Each number is 500 + 40 x the weight over its row's rms, rounded and kept within 0 to 999. Layers, rows and columns count from 0. Numbers have three digits each. The size before them is the row's rms in percent of the matrix's.

# layer 2 attention value, 192x192, rms 0.195, rows 0-191, columns 144-191
102:527476422386483502493487463483477487523463426485453493513485520572565471531511451522491499502472528491454554483437559507555485479507446452559589
106:548505531521535486526523466400448493558462521432423583429525523489571432428469507513527419466566536450512582506438476431544531499504521478509495
105:560469518442448517472507470454512499627565471458477474594443463468426474489533456453420444474507540477539499507483508518508452451546503558437508
106:517499493548481481482520488455500534559423519458520424450587541581496482468533541553441485564567481519588552495494526525529532500542448527476433
103:402486491585461502462530462512472486505496481527517522561518486430489537509543454544504475500477408488529516493501529525504547517513459550545539
107:514515579489524533513496466558434431566501550514479520534504510440465503466552482539537493500527474516448557537491541454528457444445540572491475
105:496535515516418490519506517476476491570450505475569547498493525590499505499518505485409594482529516478500489509552478504448422510524499480580457
101:486498516529482532536513470427464444529550498435454467476467514504486455555464415468467472452485444527462517550496534553475427496542531473482463
104:528440552538462618517518416513555470499509471498467539466608514533524534529448485397411530523487490506557483564506456500577517490443474488509550
106:512467525490490485467523490503468518483485517494457536613551463522438562507520528490489535565544478527485543556538440478544421525471459464460481
108:496451533576501491533504543539494458474437477516527452538531525471529464473520446541505512540561522505512499557488505592515553533551483491485485
102:478477496502577490455509501512543588519482486484479491530496443516492458485585493459513530495485535471560524457468546618475535504474505564469475
110:539547515503544514509447418547525553471450515528511463514539540596460498465540535506443460496435509517513566498460467528519492478553502406498462
107:512450499472477508504500469509452580449513535451468516481452483456454496504475570473521399466507502472450554504436551508424485527511455525542455
108:482516480547477498501527484518437462427492523513483461464456439524483516554465522488537458494458517548610572558507563483477504472518549548507489
110:531450602490441510568516528504494492471519497543460506473528455543477565431621550469537526491521541452488490549481485490488491554533488531568474
108:459450523527508524469452473481497448440526543528503422521553471437491562512449507514496497467452565442534493477543474485451494435505497563583446
103:464480498458438477485399402455499465464473473522481509524460517522445525571475523533470489491476447475454455409520506511526492575511516561469462
107:500473449522461539470433556518462517524452504541563493458541496491536468511465529570498506540503448522495470476491560518535500448474527575486466
102:508449553534537547489484503485451447468462491493520480498537446573499541494456503491528517516517436552470484492486426430533556485456453519503448
106:483449512534497482476527463503476557515525466499476542488522471542521437510458458544526535555460542497459393544514485422512558450422368510521497
099:553536470446456521513555494475468494490549426466570504476420472513460464493543516532472482513436539522491565510530483499557508469492466579449504
104:502501514525498533585545548548486525524473434539517479461427474519480528493500444545536566490542475520435475520491447514491496417520417499534495
108:531507482457551509471452561490512502494538479494520431496558521485495516453455602491461571456499490510537514499469536436587494592520538464588538
105:502615538465499546524431461577461469479588526498492453559464501496531492460539550468473442526488474501491493532463486473513506442429524513572497
106:521549416534458464422494471561477548465440533509495507508533469577473518468457510536503486355446479520573486474533437528438528471521504466502570
106:529526540530507511504452450554470501475411494481574533510471535462442548481531449524504539450465490529484448507481476515438503564462479449601513
104:510432488514459532487637466510488451513517515518476556538580429498567476497527529449515583505496423533540496504437562492456496522483526469477515
102:507536520467493530559415531474505493548546502549495515544508440432376536487456558513531467555479485467525535432542466486463531486462489469513502
106:521510485555425473516430444496405525556491526500405489493572461506492477572477483544392536453469472475527442513502512510529518514556552490481533
108:515536546524442520504496553511518469532486536499503493511571499505452454478417532510543515503445430528513528520524498543453480527508563463477482
109:523458476519519530496446512431491533457481508520580506531465533495560493514514506506485484496491500513596539504576454523498498513449608512447530
101:545510499473539494489550474524509491540474493578450534566591597450503522513461503467460475517503459557493524496495483471533491553546553531503471
104:478509568504457499463449569520535492484433516532550479508540513559482500482516500476589473545503480406508510414537499483572476493515474417526483
105:506439510535556558475555523490534540514556529419524489496538493526497477492543477505459569515491489507474502480491529508467515437478574543545481
106:462481486486498451522543516455441446532491536517531415440555474551521409511459484512574491480489514508457490462551509516513508582492492529489502
098:539546440578571486553527503437542488523422502546566429448489552495471520543484377445527502507499514460470551531409514530536510518478492428509545
104:508570441498480570496566518510538506562530556518439465474536511470512472538522448572514510495568493443460484437556497558460471562491473521456517
111:533392474455535516469437499528513497490508473526460511447497440518402549508559497508527507461523498448568523566532530522495443445543448444466489
105:479458544481506560517459506460432484541439505457442499497510504484536442512496536506524455429487501428528505496430470483498524466507535451428572
109:492502498519498513503506569455535552611467455542522542441507499493496476541519513536519551388476492532482566449555587469489526470478524494456446
108:500460498481522552558494543533547518523502515504484465507541547600499541444537539428443511534512492493460465528418459488532438556469433523501462
103:540441547471423525442527377458470539434513526520507483471517545476478500482529503512512539513455496543565519488528514431493483485554569512427482
107:542450408507559565482470500472508432476568493441474568550510493532504436450571477442521456480480494551532496489527557499494413461497454517458504
105:466468495483504466490513533463541427476524483461498416558490566557503494547515511479464465506517516496493525487553524501450512487517440496546507
106:460479448496470529457458453496490553473540442475548500450544472487460560437458504509463455403432434504449515487411535495548441468496469458515460
106:508540452445505487593480563484552532508509505510505510460502503545536466521430515428545486520597493512564521456537501468521529490518472493488481
107:456493511522484470525514531443521461525476458529516493526564552525520639445483434518499508546450467452463468551462498539439466403495524574503553
107:552442537514478487577524412451516499501516489531473524517524511481467450501515576515520540493566494505553458542435550469434446513480451499442549
103:539518520483501424556518498541526512502496549474464527494523472487514523538507564484493485542466510583532493537519502508537503521519462470524574
107:479460432522486556542524539494553501587482531451500563451546564454489498564537583563565506511527501496519469540449482508465539458519546479452482
104:450535524466526442556512477536510534452495483527434495450451481537504527468454489460634579491415466464495514520524454594548553522526421493507448
113:468479463454470599472472467518384536520527553465576507516500468511481466504504555575484513563524490430479502514535573601451522506528508567536511
105:464446502452529503522467469400503489508503521521480523491481554523493504561543508586513549482506510542545520498449528487503558531442481444464506
103:542486466511522573491520462535551491516473455436528498611494451489483479486450416594503516540516470486520508519461510458472505534501488471466479
102:514568408547487542576518518458458435451498507545480545512500511442498493482482468404488449421479508523491500537500481472504496535489479517449486
108:559509497525571477531460598516473454484471488531522552422551500458412521556548501559512499443490447458553482523486464456472502478507533479497484
107:473507514470556595461548534468496493599454521460473524513520434510459526520515440512481530526475420541552526502543418465543506480504484570579501
106:474520462447484515448439432550496536531514458513488481524484488516515509557570536482532420556517508518552527491489436517502498515543531510507514
104:499479534506534470529597502528573475444424516484518540447516575495456469547531475553548448522472507474465523484478525481537433494417519576536497
098:509549456514555499572533446506470473474449413557457531535600478485552536533513508545485492455585521464519517514472451538505517409467492532518493
113:535467517482554460547511439422512502489567492499498524497473540472443465483429493494560428570491533446557540627550538523475504543527483534495509
107:540398497501485492500451505445546524523533526553536496523444510452432468530491527492499443409531541500492562456460399595588548529495471535520511
108:547470512458565488506437527504603426493492551473478524507458445541509463439397463489413505476514533430534499475426483492416516525491522565487507
100:505444472449475482464500518482573465499484422512493566459541503413447516561497515435542470430473487483500496481498502529477460469524525462452522
107:486501510503491505512456526475540464508539543479496452510497413551495426565488482521441560565514521496534528479533547511475544534484470525481449
103:549506477551527486500489512519514494547449466545480519499565417523466471535454499510555485482483382485504470509496502492494498466506514546525505
104:470480500510496456471509459483588470488551494522410523489533501494454425452481451543451480462521485514505502485457470531482482472408456499541495
098:502439505480515479498537468472474480532517534459466495510440491576541460461513474538492456549509545464563478463466398514474514442451496517536513
106:534462499545580519526493465433495533488438576555574429497458443503513483447491487471560523473466574581561481487478475532524544525451531466483518
102:560462503544458507479431522541445483450520538453457547508536482453603501468494529499506420474518604456436478506481474483587495446456457518449522
097:476498500485515513519491579467503535495463458539493451560471513477520475435521480433450480549505544508484503503518516451544487507448515498512521
100:532495520454478522488558480514435520450556570482513533414549456560520496460523527434484572594524512499493583462414526503503511386555592540507582
103:526479489517561527479487477544516442462523478440507485532481493518532539547517429465437494492463509512509463539499429534537477475488443521472478
110:459485565494476483553522581533435482452512453497503461440490447488487461448453504483489504456551485555553493585515499465521469498620594468493530
098:497534454506513468498433479502569531555529487496468559555423475527517491505456549513492445597508493474512484428515466537460495537465495544572535
106:495481529532362489454492522464489495482531494468474557579512533442513550518531522519523530542500501545495510543601547524473518514489489511435504
110:440525473599511457465515416506518513473560497468483516479519469538542555485514605541494491480488559462498435566531502472534514430516513504521562
102:519462516547500505463507499446517508489493545542434439500528461517469465540466568470483505509534430528548413505499397552582508503464505537489484
104:506470487453518505516465469548464400523428472482551507519482499449432497520539437566476490448500522426504509522523513509514487494504505449540481
100:504471547527518483541529452518539437496459468488509475509445473544461462606551503483541511496547496475441552486477506497458582478497439488514538
104:497537461535496540465473580516475492516470535518481528523487499526530474555500476447522559402522544516554523514505508485492506416430490415485496
107:525514481473520535460465403471383479497508491483509455450489421494497416478557462507469546542466486538558576518533477456514472493494488457478501
104:448422474417503492524527465513498529510495528537494452530452501528490497556439447524506479500533479509476465568491472478560546481484524503489499
103:522531544525575517527438508538521506526524545458489524552507462522511508545556489490489505498427495510461470435478584481522420581509497490503510
099:561517486487617447517551482454531530449468509513452435393479471535579454526479509540530501529450555530513465471481498486547481510534491482506504
102:529488513542504513476540463500482571551501445502530510519493510440532454491468580519478535518522461535478429465491571389468601540518467569426494
113:528489516592507551468526526436491436439520454534546495503574480498421526470457454568559512519428546563546511442537499506471501527486490477468552
103:516515526494452510466473499461529461524568471448509503505495449566480462502425478490550432484480519516506564474478533606533582508546520496459505
117:481455492424471481472550487508521454446496537483541444525478449469475552509499484480447503546453508529457479452415517593429526513559460460477500
101:531476503500536535471454493476473423482450549574462440476531562494496502508478530495478522417566419494407487601547476462471477426511517582473515
104:522524506498488450467474503480481496591494473554494452540453546532472446496508433546550564540444458514432504486486436532549474520508557492488504
102:521457476503493504471539511487615565507540533533581524421515537531486507502561529460561484562512487551540488497565449511486513480530492509407544
105:456525486473463522460536572491545541545530474527507497432462512572545503516472441515543438449477481488552499474515453511505525513511483471478498
099:596509561550455499469509491498493476523523512476417596538534506481468564601546485554512558452442513498573515512560510464482507569496522528483495
103:528513508510577445488536453507468575503520499528514509495609511487508438559461540504506438466514448497589499546487460514497494547516507489524500
104:450535511457504418502540503521555448536437385446435486587467517505511453490572484531492623485492436461467521538544504498525477513568508520412524
101:483483577481555529494488533456493486596495489553503468486480522396445479524571509527537507455504525473508497456483453500447476473572498467499516
100:491432518427454452551540462509441516515532492535510452537573550570477514577491540518572585487463545448584447516443504482453505466506494484497519
104:506556493461451523519491387462511596517523413429513496481446539574462463467475478498529487465439544477480535475513483539455478547554516472564559
106:489518537597550487513513482560524458491515422474466441514509463453505471524483480503490535456535477439495481501449402469505434532487451519527533
111:576468567535485474549441504461506504546539532460588501451496498564490538512521529466499515467462471583545532474546551458523486525568554528491450
103:457535472482473503481400558446531493480438515439464499522443468531479520542554516497570546455528606536551489464502505494426453456550433398509475
106:515578468526501535404509443503501506501451551493519514512615518452498521527434545475447480443533493517501549512492452559563500471613548435483480
101:512469491396444531470541517535535485428457547510448529552520452535495513496445544536471543531414548557487450557453523504493507570512530430434506
100:521570482507548501493544473509482534468433518526476511503551434565505513446590470530539502554526525531485505492498561444484519573444446529439514
098:493431448569587480526484513391444528506515458595478530420476512508496513524546530543498452497467549523473515473495545446473518522435479510512471
101:494473514480500527558571509466456431549495515449629451534519576590427525518522521474527489565459441438515412532494473566469553477541480500510490
108:504483555536514491509445456497558532515469448496500527512503467434619470500504428469517502489456471503493423457512558460491514447534517454467497
106:466581528539474485484497412512497492555500496616482410561572534515475553511555466480470492507464513479467557570468544489508502476454511535540571
106:529517516454526519510535539417459533519514484471510484536558445549483536518427498441478530513504481516489528528489522537520470465485435482565468
102:519491440466540523522443502485509493516504419514463455494566483496423521587480519535470504530515558458486526446489499498456476442429494526553507
107:532503452488513526453575487493438435455454478570527493570461466437475552541501491459493504536481528494509485420466501506505522433546450560452516
105:515524481496544465511519499517425575507534525517521406477561534551432445543507442450540481508536516508462545465536548497540496526519492487509606
097:494500533456508501543500446429484516493501444445499528522512434511477526509464469482492530507481482535607528565449480567456561549484451528503486
100:449536530514511490513500396487462479591530491484449508453502551517463439472453487461545527413426465498514437515460431495451458466542507556532562
103:538494457522440529556508519484523480475395509525428462464485542489472530490508486516489465538500482498529474505463585508463573497470472473486519
105:553463473510527537488435520566496466473512482462515489560470526524505443497528512485474428481497547562489474442529530523502449523528532561477441
111:531405565492554529503496532551502449494521476475532488453508523477583491579437506514498496457575489532472481499505587477461483505478573532469486
105:456511486558566492539481517529510519520473534519546548469553500478522498526474466505382490505534577529495496491561512477570528461500487545469481
093:461553533595522519472501546456576536539503460522536458525472615491462544440380481395486482556592488557504463514534433427501508506485446456544482
107:451542485474473457425430490565484520482383425491455566522517480512508543444502493465527447478546413446565533550493450513504530513514503543498552
110:462526566508473424517421466468473449537483446465443510511508499497541564574499417440475525504449454577521536424484489479534648520578494413523442
100:500506446448500522464534505538453492466496541447453503517515534438545471574524407517440521471515486475578470481464480447525445435497572511564503
098:538510558542450503457513509512463577521525593453492598445515540510501491499449425497548459403442463503398509476445509450488456561473456528517499
106:565502502480443460529462542535495484555493518454439433405557463461499531502512524503520471529501537489486505511482471534494492574465484398518527
103:503529512492481564444589546513510463496477534544445554534444549518522566483550540471536490566501499524443543516474482466570482437433575570530583
100:473522465513472575498454509390563507464499466498548494540560487465494526497563425471492499505496438517552551543459556462487509485501533448532473
091:484442499517567455438452486455514540474429497539517477509437505569481435511485465526518422501488476490431507530454446586454457589500522474463508
091:467493578491531483444610526501555505529511448508473533496491504499485565539599490531529456488497537478480495470445485485578496464535529520538502
096:484548518467459415487447499490565468499526482442557488532483508534544452517501514463445471575590519472486478494514540527465433556504519517509513
086:455418458500591496492533494491549509500469512510532510411508458499480482483554482472500523529533472522477521490544542565510513464494570453519472
089:543456492482457558495513494484486568473534520541506561441480517448483560480558529464444484479508497469538556528497562493550455599510393587543473
086:462430528531531525498483573481524486565582520511466498448456567522403431543442429486460496449502500492526480484497497429500510511455474475486543
086:475530543499531564536488484538564558525537554433522472477559514510496515476458543485506499582462538550553499540490480495485510485419551481505528
089:505519563521547486597537517506513538496489493537460489494592534463544451468479515462508522544495424503490444535482475523457491529540475429439521
089:489523471533526400532525508544467527489549574428469520545508480537476450481452510492494484535582513503472461510500531523470444555479624509528465
086:536479523567470493467515479504518552450501467471523469450484487583480486520559477515490455584494465533514457466541561530483515443478503497470527
084:509451466489494556455463510484513515548529523438466569541534531509551484487533486524497494501483517477574432542523481463513547533517573482523480
087:502465566488497429516439499555448487445568472466434431515425492432463501471475570505548538488522524469491502531522526483490545479572463563438536
094:516444510524601516514515500551544469460481540570524579452509514527511464481507523549488454523578575475502508483499542555456564523525459495458429
096:536479528496473520500548510405494453482451564485398523541521536515559446562515500566519472425475557564558492448443523511495533548574498483418568
094:414487444506570473487486454460475521457549437488511518507516516469572490531495444449488468421544520489465538476425547505496513502471524491528538
093:451517472410515514544535544564465475525535515403553521476470497521410495522543514458460472500554499506508503516505454540472435498544444515495523
088:478540518464484448464582464532501465552503424521475557526479525512546479583526491458454494475509533529554528540551507525468507543531480508486558
092:484498474535547556533538484490517477455534506512470458441559492473496530546522491491527506448498460459487483445471449500489486558518651545523498
093:480553532518473570530470548479451479519541480486521543524499500461481410476554527465516468558549518484506516511493495512526478540446665506443526
090:472482421517509522487480461541462503480480489452478464541486498523463545513547582597501483447526524501505446507413522548480398496396547478451508
086:499564457468465482528473495509476450505501458540538448531487467546519533498538519466480488498467532480413479507488460520515430509437475402517469
089:401581498450492541503505509491575510470497538475470488497441466494494503472470465466446491433510567488521473424507512509551537469517485502505589
082:504468526487537523488457544505575428575446534496531486508542445561507458497453487562468524516480457463533463487515507539532476500482565538466488
093:426540496482494416543507495444530499497444471456534488582528581574492484476505482544541427566588501520567465475552450477500462486457489504485540
084:441491524452467504423560499442443536494567575499488511561593464444500441457462532444529481505505513481498511484507498484442535494466432452457482
086:477456471431412530511503570449440467545510459473488524437456475560508505529474498476553524520607509438560457514491479522457482492520454509483468
091:492545535501460540432415561483520524534530448513523433485549520550478449487450628502485487497473489463546476499482541531518505497547439515600582
095:527500527491510530497505485542576509469537438451435499552507461558551446486487478534504543537513445475453538426460522476495544502458420514466471
089:481473484482537553493543451493535523428531537456444509472472525511501470515593481488476475489504488507580558527482566474506424507511492515521469
092:490489531416529476465560579516503472529499532468594531556489488473535517482562411554559522530460515478487501507557563506535524533517494525484517
094:559525514555501472523569520483576522448497493413547509390511536572538493506424468475505538458514560501422543575515469496474508478611454473485513
086:506501551463512435542570468435495554518526481543439457498519509516514469479571572468526528507498483485491537569477596462539456535533472445516548
094:506507438510425525545490460542514492530547515494465581482528486398425435441569491486504507497468503459441525480455535570432505517513502467565521
092:510491456446498473555505567393565470485494545539497522547479534451482475461474451458446523451481423499520574506460457526527530453430488488567494
094:481530458507521497547475484582519470519492477580457506471522540438518492587516451471479509532531459539579484505496581519561488478479490464448457
097:439500533517566545443559467461489454526508480417460469584557514523509480479501491476542533589568443537487457523551461509521519505479436475533494
089:477478524497489561477560573473444503475520454502532493487523498520510489507451561447550485480506497526469508539562472491513570580543423535545579
097:493491529524538523541537570509502536432527521534481505474530483545564548548567489454508488506483508520522487529468476446535506499518563519427572
102:447543463466494521420476538533454494474453481480516451479486426434471488537468416515462552506508450522499487487545509510467470533531533532492530
086:489412472434500510460550575493597516548548545475514540515536570475504474515579555457543564478528574553569557474508531489562522523507479530502464
085:520476498515522535427504467480525499477499432509521503495510427514544494527437503486505525565417466512478552576553445579461463525532511533491502
087:539487487485544486441450436501481530466479476527543529524597497508497525418503511473515523520444531484548522479485524506498483492499581470509516
086:483498444463518490517496512569489423439525547527532482544556508578434483525538612416559464488466462528513552538485520491527481511497525453455454
088:530439530484517501544478478483532512428483418477488496465529519482485461478516490441458539524475463490548458528501523489497509471472488482498528
090:458493503491432474471482407526496526457563553442510457485460513457462436554519552579478505529518537522554506530519510540449528549515457542494487
091:517562498537531519474478594504496515409492510512511507630496468487484540526517496538526449427407524480581516488535531483515532479543542499564523
086:495564433489570490460508488404527519589528454498526566463556503485530438494462522508488475493552517541483568494534512454487432506526572525474503
095:553477449404561497550462488464496518523510482472453539481495437457562497552573464495544509533521506463471499493517473508496474467486432524499553
092:499511561508467611456451555538527507489453462569535453484509489458493518545550445486538486555500475506521510558471547489475492538483531462482438
092:552544486515464546557536491482489452474589523447492459504441425519505496472478478453462405438504548584532525539473439493496494479548473520512559
088:543413527464548554595522524531573599526455477537418578520508489484476494451494510480453510492520430489523542570461428433535487482473499573510463
089:533506480501471480554489554487474466559536543516514497510396582531525495468539494496504510503474510531451518407512534501485576562498524534474519
085:483481479483479488522511444491492573524513484565498549500496497579561517471491455518543544490546547490465539465410483440498480475482425423457494
084:590561495484493433511472593474453504473522531564512508463494479491534427500521500516486486476442496512555436479437506531536554499448508433438437
090:473530495486492528505520462595484486487496510520470477440530447488490554588509561555539506536478523544486438498538515446468523451504442434467521
095:495524497586550581513533463403505456494556535530511488477473533487479506596535434513521523505466495533476466459480463478406449441456462514449502
089:469482524529470489510511514526568516496468518497501495458536484549547483498490526452511502479440497509540495514503535473531482486525512547528532
091:482483517514555447470506511505521442561457496515487443428515581513513506502414484556522519482541492519497474496416494460550501522518504463533507
091:497497524500493461504482580449480415601469481500463533509519490424463439450532563488547428464512491538510464506447475443441557535477513438494466
092:541427438483529529452463485534559514423539547591509482492544463504458441472482551441534485455498500520545464538511529475517547485500553550448495
090:495556458489509437553498468496488498549528482520495505491528484566588515545517450526511472526501530521517476530510508581499474440591507559540508
094:453515491465492492511489473510501461517465534474507518453529579544460488507500530447449462522522465589498542399433527526523513525541433513471553
089:503496512495510515454409551494473506511427537455534534500524477547477465433512442470435496498526465570502438504445466524474510450534544497501476
084:517544518519471506495534553450524489483503529538529525468502505557524502547467487449520565481494553476522496587492563461464493509512434498525461